From a checkpoint of a small transformer trained on Wikipedia.
Size: 8 layers, width 160, 5 heads of 32 (1 for keys and values), vocabulary 2048, 2.05M parameters.
Each number is 500 + 40 x the weight over its row's rms, rounded and kept within 0 to 999. Layers, rows and columns count from 0. Numbers have three digits each. The size before them is the row's rms in percent of the matrix's.

# o: layer 4 attention output (transposed), 160x160, rms 0.0761, rows 22-31,54-63,86-95,117-127,149-159, columns 0-79
# v: layer 4 attention value, 32x160, rms 0.0554, rows 22-31, columns 0-79
# gate: layer 4 MLP gate, 320x160, rms 0.0687, rows 0-33, columns 0-79
# up: layer 4 MLP up, 320x160, rms 0.0697, rows 0-33, columns 0-79
# down: layer 4 MLP down (transposed), 320x160, rms 0.0677, rows 0-32, columns 0-79
o117 107:526483462525453523451568499499461502374516462567487511507439568456485424433517524582543415512534509483532537453600498557523505523509482534563532488555450506468526505463519566508491515405489523474497534449519514473510509494501463562513491550
o149 112:473544509477473539534511474475567509491460448499527439610452494485562471521518474487538580432482505583468476560491570462470502507466447500460395562524503515515536429511535496502511516532491589505502507482453496505456458460457462486443524522
v22 106:529484540498549505467508551525618492553457489523530437498556543479529461495430545463474514523528464468549471514439572543545437522532502472492463497472466491537515522492522468534439452544431476499467564547542523485437497444546485414528490489
o22 121:509541519477442493463502475517514527500468472483492508522549518403527520471519546647466543509486549528496518483521557501443501535534514559422441561523438493475467500500522460491442551507541362506489472541457586520526501508477520475537467498
o54 091:445435474581513495485557477451454519536405480564502486479505480480474557474500450628471526548529496500563548451488459474465469471530475631488535493501443481560530465480496485509515507572493413453490511522450546477469539514426551456494484508
o86 087:554564536486561527448494541548551457434549477540584514521473461517487428506459476401527489566438531491471500485506510526540525570513555438493571470419503516452529550403497499536559484512480509465430486514533434439524539485555467455533501502
o118 122:545537470455505522541475522509489498460521601488518502524441508461517525510557498458539504463490499485507484477544476529493533505471461479535477508487519528427554462535447547456500519458519617486569488469457488492524355515519456590506502519
o150 102:516459502532457475491584514507503497512473445478613505463553533438480472535546460529482520523537524495469474454487529527497501528519509573490449433425497518577429501465496539488525473495470484543445512486522498483524485501494570472524484401
v23 088:532449422523547484574474423556475502526491507515566449426444557530500511539506500520530424440469512563546488424474544477504488478548506479462541500494544524493447517463459460489503462498430419424445511492473500539502553473526520496507518495
o23 090:518439476463529508580462433568490427517406442481495516510516509412521482459452677534502416536521524485502505454526555458497477526505550600421485548469529520438499524520413423579455593485482486445477488510482503455527515472500514466472532498
o55 096:434487519435517475452505481520468536496487510468516472519476569514546554394513468526394526557494430510542448535535458565532508467522565511506484509482531517526430484553469407474538572468500476485497476522568529518517528466509461573495536561
o87 104:524525490578467502535482443482518523561546514474493522439554496543503496574564550449501447348519489572510504507463530466466460464529458441562466527533468474503525542543483474515499403462500523494493490604507526536445376438472512510521476583
o119 100:516560529501467525457590523464526527478564550447456500528528493482519509512471419576561567541505553506512528546554517541452552539443456416482484510537499542559533443496518667465560534552516546530564472450455460524509558558477515486509475481
o151 120:545426469438526536493500488549444464429556493571521502476441537480449474516514478506513404546516507539434498459478510503482485496503500505480544469531454492418506515456507428501504460512543448549461509519520488434508496579523485582484509471
v24 102:469538475452429504445543427500504494543428463554494438479554530481452532494423524513500432469507514549537519522487487488525525472565538525495473469468531513547468516537554470469497527557435480460479473516537504516506481498523521514558480529
o24 121:550498474512488479459490527461471490536466446515488546514483537506558434454530522553485505519537455508564467479513469495514521442559561529436416584499512552492509475489544476490542502523496468541485526516506534432478507505457529595486510471
o56 073:471538545506467475533526474487491499468537503526513549568468516503471420561517567507513522528421516484480457483447481540575510530458484575500403556550446494502502463467448532424541523468436462583466535452482532497545440488470564499536426505
o88 092:452462438540505513508521581452525445493407537511494506500586494489449547497471573461490468474506530389441505596542455489507461509540420517509514465469527486486471449473489473511479518422509528486503523493535504473419501550533503459496564564
o120 101:490502553530518475548451516476483428517589395502466544533462444478569436479518411424501516517528495505430501526464501462527394482462517455496546504495545440482513542511533508526481433462526490538522497488494509558550494543433545480517476468
o152 106:432452469506542547513436476494488602478432630528462514453508496564493539468488528494547489459495502494547512491527523543488582436470553524591551469494471485530486516487458553519550489507488560498531428487502501484488478486564452543498507477
v25 094:515504499529446477568482578486489443514474470508487481484411447486562528547590442506510475538499517440527480415533512484400498520465466524520533483506527448505523468505528524533532523436503509472512526504496532443469503485477495573536472590
o25 101:593464438475471438481485554486525508478459420502518505576527467535506495486523558395492375496506477521469487459490463483575495446495439470506461535472497519510559520453464579497491485491540566530449507567475491528417503543382447538481540498
o57 095:465461504499451517529559472504481524525375530530460549478541529458490523540544375339483446538469482455564486509489535462547480441460513478502445549481475470461469527482462491502529488468515490508522486486522494476486536502534477461557454538
o89 096:553450523536508529564474482479464533463447569509552483521480480517513484514488534509481512506523508490499453535483445499501444499491531573478545573517522495524501509570504521469496560448562523426446495546514445554543488597492503503419491508
o121 087:466589518491569530482511482508522494530542410505498480549535570468509493445498541545536498481465487523508543534502508436532529546483501461530512509523444531451528511494523548528466464563453512535536474439459568452576457435521512511477537485
o153 114:510500509476448444472442517509499439496586445476460512492495544588534524519472503624509539430526465504423461467512524597488517551498513420461532450499553531555410474422504499487503470514489392571522473475578508541471515496523533552518450536
v26 096:481534474524446465505454428470555447502508518529445535465456492525536505543509510503507532523477512508511491534466468497528510473551481493429572532522522514493566539469486484498463475528521541537489537576491556545511490522550404495571590470
o26 107:549480501552571539492518486472602526526439550511504451497474538547481558539490470543489443529398502475488506494560540523447621509481529483442449559520541518577504488536478498466458531515531507461474455440464558502452465493454450490472475451
o58 096:514540448519513507549575495483595459541436526407516517558512483528482549559502493460482516537489496510575477622491520474493510450468576470425504485509450452525578479549470520469505523487587550501492485450460514509443526484453536442503505525
o90 095:479519469589489449538547462549453514546475459486483436454415510481440530564473562438493521525436531480464548517461459466516512500498443575502531558453489531461505497475455521536510498528429566444459446522476429541474589543580473439500460425
o122 100:462504578401468519482428529527452495455504445501498538502531523451499454456490432603515508451557432516520460497585579558544450482468548467558448449507527495460428464443529529520493481463461479530499539479530497525570523427511578515500462544
o154 086:488522505579504540473553504568514421509489581518476524522522495478535438501530473432452496526502523535494503465435480448516486498561496573550504506475529485479561527515550484522482490579462433562533525546542455476533520535454524425574529501
v27 094:531492518522449568484445503476452519467495484483489467558510573517598536524547536531451506474498519529496414505505471576539484450584443498524495540487493420502478512525436515500526454484558462512508526482418500493530506544521491489524509408
o27 119:509544534449436568525528483499483516503419520425553510554462521467427548501484470538436541548519543471505513518491527490484501488497448553489439510531470465466494481514487462505454441510499479512507456436464464525535420512562485378488464507
o59 083:518518532453465509501525508528494505474512528506481555470498593477502458593558520459481522494460567492435428528526506518532427521490476494509420473491447502483449527487570484511497482442515504562536519521545488526520522433534537482557510477
o91 094:555431449530480473516479484529463400515534470448442493492522514491535560455474504508487552451546535449538433603508500446504487465482519569494548501540529427520481491589477459513488515504516531529511512522499477497507486574417469557476522548
o123 089:478538518520529446530492446504530472552514436588505487476470456540476425505470471433538436572462444533540545445462487393451505501460560445480556506526547518478532502458557481457479534511479508483462493521523497423483589499466490548525472449
o155 089:500536505496512471532451537538506526410536570461592500567518465493511477481449583466485560448502504519423566489547515544485577519492411474503493518484473511540534541463496535454535477463534558452513491496494495545503519549546467512564476494
v28 105:544545547482492565471482498605484431485479497545447483414510578494497512511520535516532481444538510584452526510485520540515532513505515496526544503496419514497527457495442455543486483519508510491522474544585399543512472455538547558529464530
o28 124:434586517488449490524482541484508517526556476433456488552463533480562447447490543500464574502497529554487481452495463486505478447497517486519461525526514498535497495506494532553500542495519544543551561528514572600512602558518551530517554559
o60 086:478561460542490497518469534537533450545520492421444497522446524412580424525472450423502487516466597576465491506482555473523497466470439472497464508482544548452521541472483515547456464480518557501478552486526502461491573514479495456428519553
o92 093:513465500463447507526493454476485505449419492473468460463532538482489591528479542545551542478471503484394436473482451452469498527513454548506549486491451472460494514529449447518554562534442458510483499581416444452524468494511542559472434514
o124 090:505496441504489490555508505482577522527483455486541513525468453548518463586543526503482491504445447439570470560575557491477464520476503472489476478532569532436468488524559584445487511470500562513524449437468510438503465485481452428517498462
o156 083:505509530478567505488495532525478523538559609538518539468568438523435494438501475418471521541538564452585525469460434498493470527497525509522518511439485423568528534475575487481470464498522469438478541458489505489455455527494513474542562500
v29 103:481490497461595512528561569463530494444508512528426472533474490493532403487510516510535496511492391522523411595547515473542490508464528432597493485549505517513478484518463465489555491441493423433436500510462586492525495477482475429497474526
o29 120:522529475473498485549488493500496505453479401536544409535506471517425556435482640539471557527468473503537526446470522485456559502513506483555580508501572523511523521507483521515520506576503421471511508492488481463431414545486495504545500559
o61 100:484477555498504497507477570540528500438493446525541501477515495563525506508516539513491524507427484530451468524512483535469529503471559473498526466518466542464470485531471461517481521420503483548491476528514502510550376530507490489536485446
o93 097:537474451486558539501470505489558439493562498495456492544492442407550503480476498509480501524473558485507523516493561436573542516482453512513516543510504450461541438451464496450524514519522503513491423548550521488513578514491514515503513605
o125 096:555504545501439501450508462510472455545456585463498579471510522587493562534479509445477516452529499487453501509499452481528458461474465545378458499480524492505526448559582522542481483521534533498498518492488472603523523451507485543481513471
o157 086:484441451512491523549534466518476539564439436510505494509523500490452473487486533488490505506515508480550522481486484498483523506515520451494509498430532420538530539418601527478545436607508515489520547512471503452435534496519477481453489530
v30 110:547566523602516523451487516536450534500606511530469531476531536510623482579428531482527493529517477524500563473528446549464494480428575501519466536550502535522485474418476544497462481482582474442506483440507473536472490490491478537474575561
o30 128:506498528512561456489551442518422560503520559459482534452430503523557431563533567440556495563494499461486547467541479461514399560508483472488508503520523539494482550436505440508480480468438485532512528475469431457543527457464520458513536500
o62 091:550486587496473474475420437524523532539505506507504509552433488494518525501473473493548420509475466437476519447540515423486480504495378499436508444509503472506430481457515544468488425459530518531545456568495542485488462533525509539533477418
o94 086:498562486543465532476479564478513521429436474533521420531553502450515484552453460458544544493582545493503524562545505545439500524534533508437530593503548509436588491545497484503535577559494586547445486426523505497523510496509471497560525554
o126 096:444458536441515505544554551464494426512485535463495481498515459510425530409521505516464520424490423567521456520384523482571547447485516503549506439482475474526502485557497473523530508469495495486474484557533574552492403510487515480501448511
o158 105:513403434519529482556550457531500547535503449540584532486522523534485449514534477462426513495531573477476503459513467486465517457542592508492473528466491507500506453446520524551535435531492520474553537422505506452464549519497526558405528529
v31 106:440515527496510504570508433495488524515493482429459512456547510437503546425556517522554466478488464541528467476470506507598429494499508478411497577493489531533493496482453514489530508457523446508448506554536546607418514565502557518413459489
o31 128:402442586490559515494523502498456529509426430455488460498495473438553510521540492595485474508492468488538499479483553506599458566524532567553438574509575535471521478502421528472499523467470501505423530426514587482521531512477463485499504537
o63 088:421362534537493493498524554521471467502436532515488464507530531473540528506477474497532459493570477535470570450544459507506509505583561475501466541525589553513403519527501465539523527456464486517407537513493531469514478481452484475565478503
o95 102:544548541474485497508499520465547552449527439520509508506473484397521508420453528569499465550486488503548444469424462510551482444389486411480538463503487413510486527525541492422525535492526459497588511513533454517441521488547552548468515517
o127 101:574534484459454474476502472524517407541521606516530498555526524629440496538473505413451563427500547520439480528511520508427529537533461476476553425497469503520546519525552493507477446558487503551503490527433465424554473515479474474550491498
o159 079:455522442511508495559464503497527478511517449436450529492458466549538472512555539514421492478450575446501530581523490492492510516428465425528519526537490480462510530502494543454505499472547594454600520490462468533481533472508448498478501528
gate0 096:471529497460491491499509463495506491437577531521542524504541549517555481394482468503413485472434500440451464431541508494553475498542453519462506516527531477517464517592531523506499482479478505573547551571476552474589472534551484556542499522
up0 091:504447548513521469496533428493450522474446531485483549483518528486479493438518477507490560453484535497503527443572448565441558497463501578548497471479590472500541432500502516507503461555537565564512527449463447494455513467516507594470500423
down0 095:510502475483519505444465494453518553492516433474584541558526503535526516515491494459474439482520400505444484557463489466482434434508488490445465486525567477463457489562508511498503498418539437499522524569505505541594518543534434485475513572
gate1 104:558518517454449498503486501524537452511504467474492432553468494516524530496458452539453457512538498486502456538447514512440485573456495487544475472483516464545490476510432439425503561523448495496516499565479417503495479533461438486471472494
up1 103:470512454500538523503544518562498524494543502481505454487511443443488421582491500491486439493504524516468501567478490461476474497537460475478526399542492503427521504436521462451446564523503436516433469598507448528461440517470499497467452507
down1 106:518503513394551440466472546482529478506508469502615498506488429482524498487499430504555470536536545538455516596494502506539520486478523493519512452517568473442388393470461589500496512489473504448493503502454509532496470456503499465531528469
gate2 106:471488492466385568439549498526472545451475511553518464417440483514504539497414524560454564479507382438560532479405481473522546459485525452444460465501604576533461532450555456544475500520545475555578535523444466505527500496461504481472550504
up2 105:428533438439555483473513518554528504459504510434511471558582457555530516495477484550576538533490505551550523480422535508401510525540471468481542572578466478523612514468494472483512565532497544451483448498519497518478519485472433511479468496
down2 105:514521460487482471498486490522494437488529436510545524476553567510570453505458499536564494491552436478523475422574605483508564532478522489468576552484539445524578471504479493472522498513514495501433498472471467533475533517532498472586468489
gate3 111:463536547454449533436563520454552543500518494462550460554521477489455528483527480502471537502463461545532482488455372398494439467536468475554483525537468482461589458477469507482556494483515518473552511508559480497501508548508519545533505535
up3 113:581552467501498456498502510518529439421448451483563537524532483584471500518477461493501473467598517530523541519521455584467487522457532522425534476521550556504529459524494509493438460495484534464434534476451479481507525462456438486530480476
down3 095:504520462540504500486470487478496339486495467459505551472501554498552515519573493448496507413464519525430551491546523465479544524511480481477526519459423515502456508484511470541472490459488557528502504503445498446472525452453475407525526532
gate4 083:460417490492623583545542410484518471433489504470474466505539538563524532566477549507540448489541505502468402557490524531502489556573476462450486533522500556476524435524522494528508541453473543464427423419512500565484545496531545522426481433
up4 073:518500547501473473443528560450492512548475483573459518470467491491473445433463450534461477464489447475579625511422495481489533449399516495468499529439522530529530525532485483487507501540506491481473534446506508445471493461526473531494537521
down4 077:482561497467508486511479496549470507536480589511528477562540485481415514429489536524567504459521507530468507496543557509457469578483518460548524439544499483501473493558550558478465519569520531513529496538501514472460514489528494479516513588
gate5 097:530506534424478497460480584516457523507502482515542520457519478549478517536426497455487473454480519477483531441550510456553578527534498521522520498472515509439531519524543492527419476462553433487541449462385562501549521496466504555588482473
up5 083:528508501565480507474515582495435504507444532486492507478516570545453550542439512471483519445472521431496600534513514458479500453512490502483471486517588543472513482542431515485465499443509600525446442441508523527571533483590576482497554550
down5 092:446547534496502400532578559535533493461542513562569429538514487551513481543452431498516456535526466475476586476436492531533513489536513475503496516424561481512477511543511602508487486480512463532501486514496452490594439527461499549482445513
gate6 100:467433548470478476509495525575544519467525483510488580443451501540489465498513547459579546527463539468512527479442475514491484502501435465434390442494464515467519506442493497468539560532545451502569477545471457538477509510418504455514475531
up6 100:561556497506506541466541460486543473493487467551555513568460499452525471566498502523449507398546528477457445546507457419490517510446523549503410475461459511520438519476425515553474425488459513484466439526550514509469471518491503491486511475
down6 101:524505528513513441516472494509469486492506458515497448532557548512523456445489463596481520508453523590513437449572447494401506518462484483532458441546510498480444518491513479499469518470447480564429554523442542498493515500645527504546525482
gate7 096:505534546426453518452541493478494416529583520447484448514480518438500511431451546512506462480482497533492511476487484481561530477538457538560509469517474526483500467476554450445453534479551550476551488522569461407522518539457439544481525494
up7 094:494478548549588445461455476459529590453475531504534505580483494470544518564512515452463449498501519540509463478461444517551490450479490480487522468555522435479532521506533575485494526492469538494514573516444529419436427432519419525479518504
down7 096:479456502497544521535493486535494425474455545543510576546529544501428478540515604411464525446515487520480583528536520479472500536517494525491502491530551493546524459505490437518519495519461574537544513574555522546477544464463510407487506509
gate8 100:409537539468508528415456464516530505475515436469524554475549492501441553501448490441545491482580540460520465472485459489498506459532517432528435533580489541420526595526542573494546513542488473432514528494484515567534461499507492514529524515
up8 100:485542514480556463447562561506517501555576518541501524533538557446508501565504532512496511509446499501526462535456485496513510508549477531415540420541528569482518518463528531592488435480551594482485487460412553500475528491480520496502579534
down8 099:524536468493498437547465522632467464475534459507519582456459442485505545524516504525517439579580529527445476444557504455491534454484443423508463557468555461420423529468510485591492528545494545527508521486549455460482495441457509438523547410
gate9 103:475485554494509494541422453524441474528581488474476541545491514479497518483487455509552508509489495458477482444576499462556571538481558553490557415484427462455514504550500441538504453514545462527456518504457476501565516479517461512539510527
up9 110:538454540494600540505527552506508463585510418548491501469531414488434438486487572473470399524499516491475499430458466510517495463469547488467446498496476488501494524481509517403521479546450515514581544543513505518469548482542507495468528478
down9 107:458469533490488493506442484579458500452545384471489521471558484455538442470508427552479518491599491512460523451556531517476527458468559433530522493505451402527564607562518471494432466488447547510468495509475495413499384500499432449498526490
gate10 080:588433547454426562472534497547515533518455485457450550460527425513438562494499433516494523494430480440523565517492463545574471475537502520505520461492533507511537503555510524390472507498465464511528425569471583437497534503474475498542471523
up10 081:473514453532516444458431488511467532462574473479421531416455422492468525495484549474476522436535539463517537494463611482421569542483530467555563554445455536495544468552503522468428499465485519502564494482480524517470518456527564567439499544
down10 079:555501503489484526525478450501536563553512478485514529498501449520520580538452509448511508513450550501517488495428391470516498377579542514423417510581545421489499516470470497458525458507460495561460463494507460465516505480505491520573469482
gate11 092:446432544526495491508513411488490531498503450450473557534511486443414474540530436542480495524552537526485490514478517458488452506556478419465454503576445439519577549485520474483501537421572450481538520481449489476506484506489502447520487481
up11 085:403538541552499482534557526486460450483455471490566485496445497520517499477496491488522511553563499536521527504487432560494528511556525463468489488526500484453551508483484474466525472408481444507422451507430504498570526554500511474522459472
down11 088:561480537482504436497449449486544501545434598531422446484531493468495484507458544496519462476458564490497480538507477509502449515543447492486506451558509532423468507543506543503494470480528560502547523443533534504437547494574553537530503556
gate12 102:529512549538508590428458478558463520531474484521478484566489397526493542476542433483503496526519455445500467514565455453599473487551446495492556495492497451521540502506510474504491470459470499533441536419510559594549571518449555447456475489
up12 098:498515527505426555468548514537499519561499488507497492496458517523486561544604530469543519556445563460436490495486515456495539512522470404527478537505446542480501522525460473528466424467536497533473450497541474532557503521467544485494508523
down12 104:525444434488520417487548462521528463448516525551471482499482420519460457480497479516550482505581489524484443515479495465583545550460502536483411499464504477452494515517532437455442520446537490502459458496501505475516517540586507535506454543
gate13 107:443513459497513483535491499486493532503488466491576535505529546479473483466449506546464488399490497510501535457497494513528475444458533457440498535604430436526494466562488470514517535500462511635487478456527463442464461495438464512507472505
up13 108:499496512525468542494495465545538492430487538528522479550482432492513573566479539473515547482490491458541519495465447505510456514491471498487501499460437477480437446468508499591493538477591535534506500542522557444547554475447499520464478512
down13 106:522444503489527512472482489480429532528519632460502492468478519543512522474525474446506535497450560480543477508550503420504519512544514511441516517566553606554500495530514481421483529440479491542518531410558568522498647484463530516513432459
gate14 082:528531500541545516557490455471462513526497503524519555509490411582478499538537492602553526547441438492463525495534506497494568425454505551550494447503394512560518420382544412452567432571531540538515509417523525496485462490505557449498500485
up14 081:537511427556530488468493511504564491463551522554553450559442473504510545520509548388476476473532438421462475480494467471483554511473455392422483573540530526464504495580572494447439483451484423472562534510519504560524547507527500490510566462
down14 080:428507501426462448478503510526419536503575440516480424518488510462484489465499556438486504462503461517529471551494594521503573547449487456504527479509506458495509544471485534549517555533551507415444461527471438538555522535501461566514563526
gate15 103:479494501451472499410501515489428510455480517527523462454532430582575476462564424482445469515479443461464475525506464462549486490526486484536414486495538439539490504496496494539508492483462437566515575491521506473649483514428494557530476558
up15 098:538556483446508511558495490567518479462563469528551416449417557452466414519493481523486412581447497523507499484482560570443441434532490500499513546536433583537443502518527552499467521543517465472485523540508493513462476475445470517466551511
down15 090:526548484515544533497474435515471338516542404508478493511507474437495561570515509562539448531471507502511581495536553566539442551491475495505475488426536623511517470487496518549456475526527550539512512477553479518492501466501520483497479510
gate16 105:538507583446508526457383544529504479543483472534482584523511593412449498499523479474544482452530482441530500483489582513491511487488513563514501514534485551514535566514518543522569501489432521507551527509527514508586525546515606479438461522
up16 099:558507428533435464494464447543511515439490504420524533555511425500572550515508521515434459464447517505492451486444529494569479472564497501530469468512558498502448533465498513547481496493575507497502544486427515420551523523457461518605512524
down16 105:526534400536514509514467508493498437556474506476445506536512523507614502543470551531516514456496458560513570470464443519493484455475502522475463396478439514550531452492533476476509571526535498560476449491560459484445473439419471521571487521
gate17 109:460464544510453517490483458463510500514495483532451436558545501504572537498563556555562496538509447446529520473462470476508470465485368457451556476542498422568527526520516431504522487431477503512456420439485560469506515500449473523518517538
up17 115:588494469411517469503553500488494441454547467507547489473409460579461489401478472522490509533412495509453509468434533545451486564579575558450493472481527537502517469492479547519478476503460432492502481483527473510547467509514426491480524468
down17 114:502496477439459535509504518518541351449466488491526467480445551522465451527510505438559523511529488453450520463528536554481488458527524551419532579557505509502512581501490507461469556525470518486524547540529498483540571496540496481455430519
gate18 109:422531556509549454474454477439413445452479487588584495490507522455540505543455444530472487544448500528486480563550546491529457512509522509500447390485508526532499523493537486458437396494566486534518520503459477449501562524461481527480507517
up18 111:533478460581521394572499469467529540514523475514446459523516453557462561501533529454550550569539458537515459520519480526513489537513535470414483560547536450454404476500547495502574508543533513522520430490534544470453458459524462510477521516
down18 111:467517469573582545527513463491443507459481572474487506474547504511492432457450577513461478526500426464493494433481571473454534516458475502540536473487502486452522512489501532464502484465540491469521495504489479502523492592500560505507514557
gate19 084:448482520557548487466495505469528564495500458572483515496469471610491518517529431533508459486497455485507557516495458519476556563583517549477490465518541512497458440502514558479556472498542489516491505539492445515523422496439464426505508459
up19 085:437462497492478490504430500489448512441485538577410544498455488517489538481475515450510512531485475476538525490505478492484481427496482515512524480509500477567448504490461568598551604495504500532553499591530442516530442499554551486450583511
down19 086:554467474542494535477524427461537539477466522469480547458468482559546500449502401461459489497476483546570516473444398536480511475529465644494500523533462587545468512487486499436521476517523535551480480459526522513468525478495485433547482503
gate20 104:496484490515446537565519484500549463522555457501540544550451504505413459509552510552490506502512456548433492476421577521533525512601523466593589475515461491480496492533558519492490526507573445555446479489518460529521491508480506579484562506
up20 108:526462512487455526498517466503597526526482478526478486538509529486436596466485474485402451558462432497488524537488549464453473434540479511487483463408504462528517557474440436396524545517462529511539575472518597470481538474517494529482479471
down20 105:445467520378545508481544504577498496497583475487416532480524552520451531578492482491515475553516558484523432507437478448504536451530474572578514551467486445478414478431500503538474530456519518534547454516493440540449458485470528510471454464
gate21 105:510524451490555528496446502456481496443536476482541538440480484504467547446467464421554565469508533491508517472513495527555467528441518499480500492499597425488497514532498491499506489489501504528509460473461572537540520365451512465473507666
up21 112:545486480504447498563517524490517477447512520515543564536566523487475506496455495456543449443481522504503489525436532586444567577521488453488479496524516498446513470538430417527498476504462525519470478497407482464529451508489486541513549513
down21 095:537546440547551512521424498506473451522496523521463441462462491540533506459478556444490472548488554510452533509434547511581451569566518487587478539509464535523545535519571493562558465518486442454479462548509510534483494464472476466509505466
gate22 103:474506447511504500483557506510601465517476505501501567529556479473418527450535514475472527490487448547525555480494490549502524590596489450462478488466536445475598532463544521436550442405543432444548531464552517597483518516501552525463458512
up22 102:531495513574481506532506511524459516486483527515498426482512480482489531498492539468482600529421482402475414472483524449521470432577443490483522481499525502565509497509425408466532573500480487552590536534501512516481523518490499434486469474
down22 103:466515507500556507562498508523585508478467506522572476490533510450433507451506609490510443542480567488538549568532475499565484540536494489499473511549543484400499419467518516489544412515503517586486549490511477566522561564488544566495484443
gate23 097:512450502512486495504543465471448500465577443525493506512522464416527490408507444510499522457560500464518508485479436566556533562518449498505471481471495509553465512429512499512462452536504551520482541459566523431504539523460514461456532541
up23 091:575528555462520547542553523492575420451535551562536542469404513548469491518466461431533470517496543544476418476486540464401463542510491533534470489599538491520539499600552548513531533577409447502433434444531453481488463499483496466546489498
down23 094:465493408455484503542547524453504492501469523507578503443473463472478478583453573481536493509462461455535537473499508503512525507507485542523499537428454531498475497496533499519461429510476507449500487544504447562473426535522542490475563496
gate24 072:441556528514487542475545525512510490560470564447495454527460506456506474499556532543486481509520559497529495506496489483481598503541416504496479518571434463501526525475394468460472482452491448531542544495417520551454478503538463509495509478
up24 074:532479487483504489513526497520418561489471544567483446529552499515445476467471527464509555428520534515481529462542509474483538526569439463509520408540504500469510566532469544504504475469451518518542495583449547456466458518535440550490463510
down24 073:469500523555454504524512549505529472535579470410559546490471487517460585477523493542474459530532492486544512525432459478549466467527516497477523516490519517518483471434445454548549444481468454522493490435493518509535405411459507489476478465
gate25 082:541570529484423523484472525525570495491610489484491524517460461515496416495540597551541471499574532457534589552483523486545515518546449581518478489524496516492475513464584513468509432497526486475543485475486475534521550513534541562520585519
up25 076:475449486498459512584456455500429560516495593527451541517530506562514454471479539435456545555513477594549401463527437460475528477472465418490499491498470467535524542444506476531517450533479566535533501515486473488496521401506476454494520512
down25 076:534537524513486525439541515516506416558463477520517431543531521426472510538476487534564547479442477523440489395596503511469508552422516503546463595442448573471536466526454545558524552545489503510487559439507541393578528486535459447571487413
gate26 105:507528501539620470497504523468468526493429481522558426547503557476498496447525531515508575461516452477446466517564473461555522541500475559494440475470528441567484457461541488466524545402476499457464527468514518455550495574520468478485535549
up26 112:504520505431535505525491541486479558549528475456468509539469538503499476485468477532499514478518527470531510480433488511485499427481464499526519571448458548456445472544510491487469502594522557456551475515491494451376565488518494468458517488
down26 100:555495483495569563536465485530482385536506447529480512527508455472527524514494524544532492440477536555420621558478488546459548458546521476479476537496502515489524498435434473499572534470473498460479463433503490502463442493528517512508501537
gate27 106:492527417454530514569507551496431484489580482590488518535556511468470486516520508511464537565541457481480528495504400462545448456473508460501507520524490412547538469460474523507432493503479520477510500473500484533565469511490463537530493571
up27 101:475484429467499506537489428552476518585494509517488498446482477422512554576432438523512573522538474535429507483493513526519452511521553476439513557477421571484412433511520487481511492502458538509440495444515482471467513473515467562442437503
down27 100:502531505550523598467549491461516578479449590424536522530498474454501476456514508470501495464515402532505542468535459548486474469509435446486522467496494538506556490424478484505471578409531431521515416475478577531474502486497526489515584505
gate28 092:590498511500504513498499523471480506480535473515458575428522460480445471448519540478511412468494558581528546440571465486485542530466605493579494529475516503537539614547409520518491439519570475503451521485528507512453495514457544489474517560
up28 090:512516504471540419447471427531448475491479525513559511558458509406443497460568480509470462444483532564493536452548433561412519496512490510522485518440531465528476538420511533442490473488574507571507531480476474456501468521540456518507439498
down28 099:500506536502528469522475466500560565467524535455522576439505544549472486510457628499525487558481535481477523522502493522465451516503579431508473426474509568482515527556505532423591438512497460584460447600495488532495559565486507520508460467
gate29 110:506429488503445505508579490509507490516516485550504461440465576520393490535542451458498480457560509510426510553534532498490526525559463400565487510438562524515484517488512512535528503492458474524539469467527505503574492498416464493445576532
up29 110:501466524483549522499466581538456564457476550453427480510479484424556509574493517547485470478443526502478417565508466495448540506564490508555517495532516520506583529535478411533580515516472430514553516482509442455526423507441562506443452430
down29 110:472490558456485445468518502532535589409502458534514466458482466490513415475464529515519541452420457608477466519512477462521533486539508566456512512555499439495456453490471475495463500490469509467482469521434460471521500404480509469512514474
gate30 105:427469532451531506510504531557529484495464497512496486523476484554410505494493494536503472560524498495438476536459516555509454559549557449490537496452510445556553481378452468477485540480514487544498478563528512445470586538466473396509551505
up30 102:486537555491528489484558499510528545496426476593512513520520476552478551531514460566468504507515529477472487392484535464467479413435517443456452574528515434441461434497535505513500515415427474476547434550481516550411478512544483446502485567
down30 107:493493497437543487511442406505529531554536517519481464519474527483444531520496521480510483464529542466416466501469422519516557446460588425446476422472478521522473480587524460505557464458530508541561504445511590488522457522497490493548609539
gate31 103:513461465497452509489483504459494517456520519535544489459469489492452484505526457491473564472468496565482572507526430458577490540554527493566487528532544502453599448458520406526506509512535527447443532519545503420485546482440509467484513544
up31 105:496424564532555452472391493590525458560545561599498482509480467424519451516531443580494545477479507520485451513502492512494495524464505508423501491520466463519496486434488501532529460465462550505475494538479503452459575475505542494437520458
down31 106:537504519475475450542510515561469522520503488504448450515584441520544479523504513551457515512468496490437475430455450513482506550521435569387524526530466537504554512494510499461482507437493480489559566567471406515482553495517515449435455514
gate32 104:468543498522550486525539497492484468520510469511534570510506510421482434588413569514514457501513502494551449488505498526505513463487431507475542440453484475461520567420440494523458486542476466473446478534524461514554446493505477580532480594
up32 106:459498505516496579463471507431551544481509509519508556553494485523541564449514470505474537495462566558532441543517475457492485565473528520545488498501538446534485529518547500495389461506526467537497451540504515446493585463531537512521441504
down32 112:495525444525533548509543478492494447489516452501517455531570450501585480511494432480504539500435476436474562457457489514516545456513455484563497501481449507443621394564541489446449516475447490492550485531509555505499586495552511500489546538
gate33 114:535487524463438564440448526507528487508495497483478486490566507457478478490491556467516491467531451463449562484436533517536577509524553492508482453472506525526459488485509541518510525499396517500538548502468550563493465539517448514468437574
up33 115:449437525551535499487454483531455443511488501541492455569424482479463529523483455504535467499499441556505575513516414513518468511500390510544497508490521440524473512451497546457529528481592458427599527445518530549509450525438487438486542471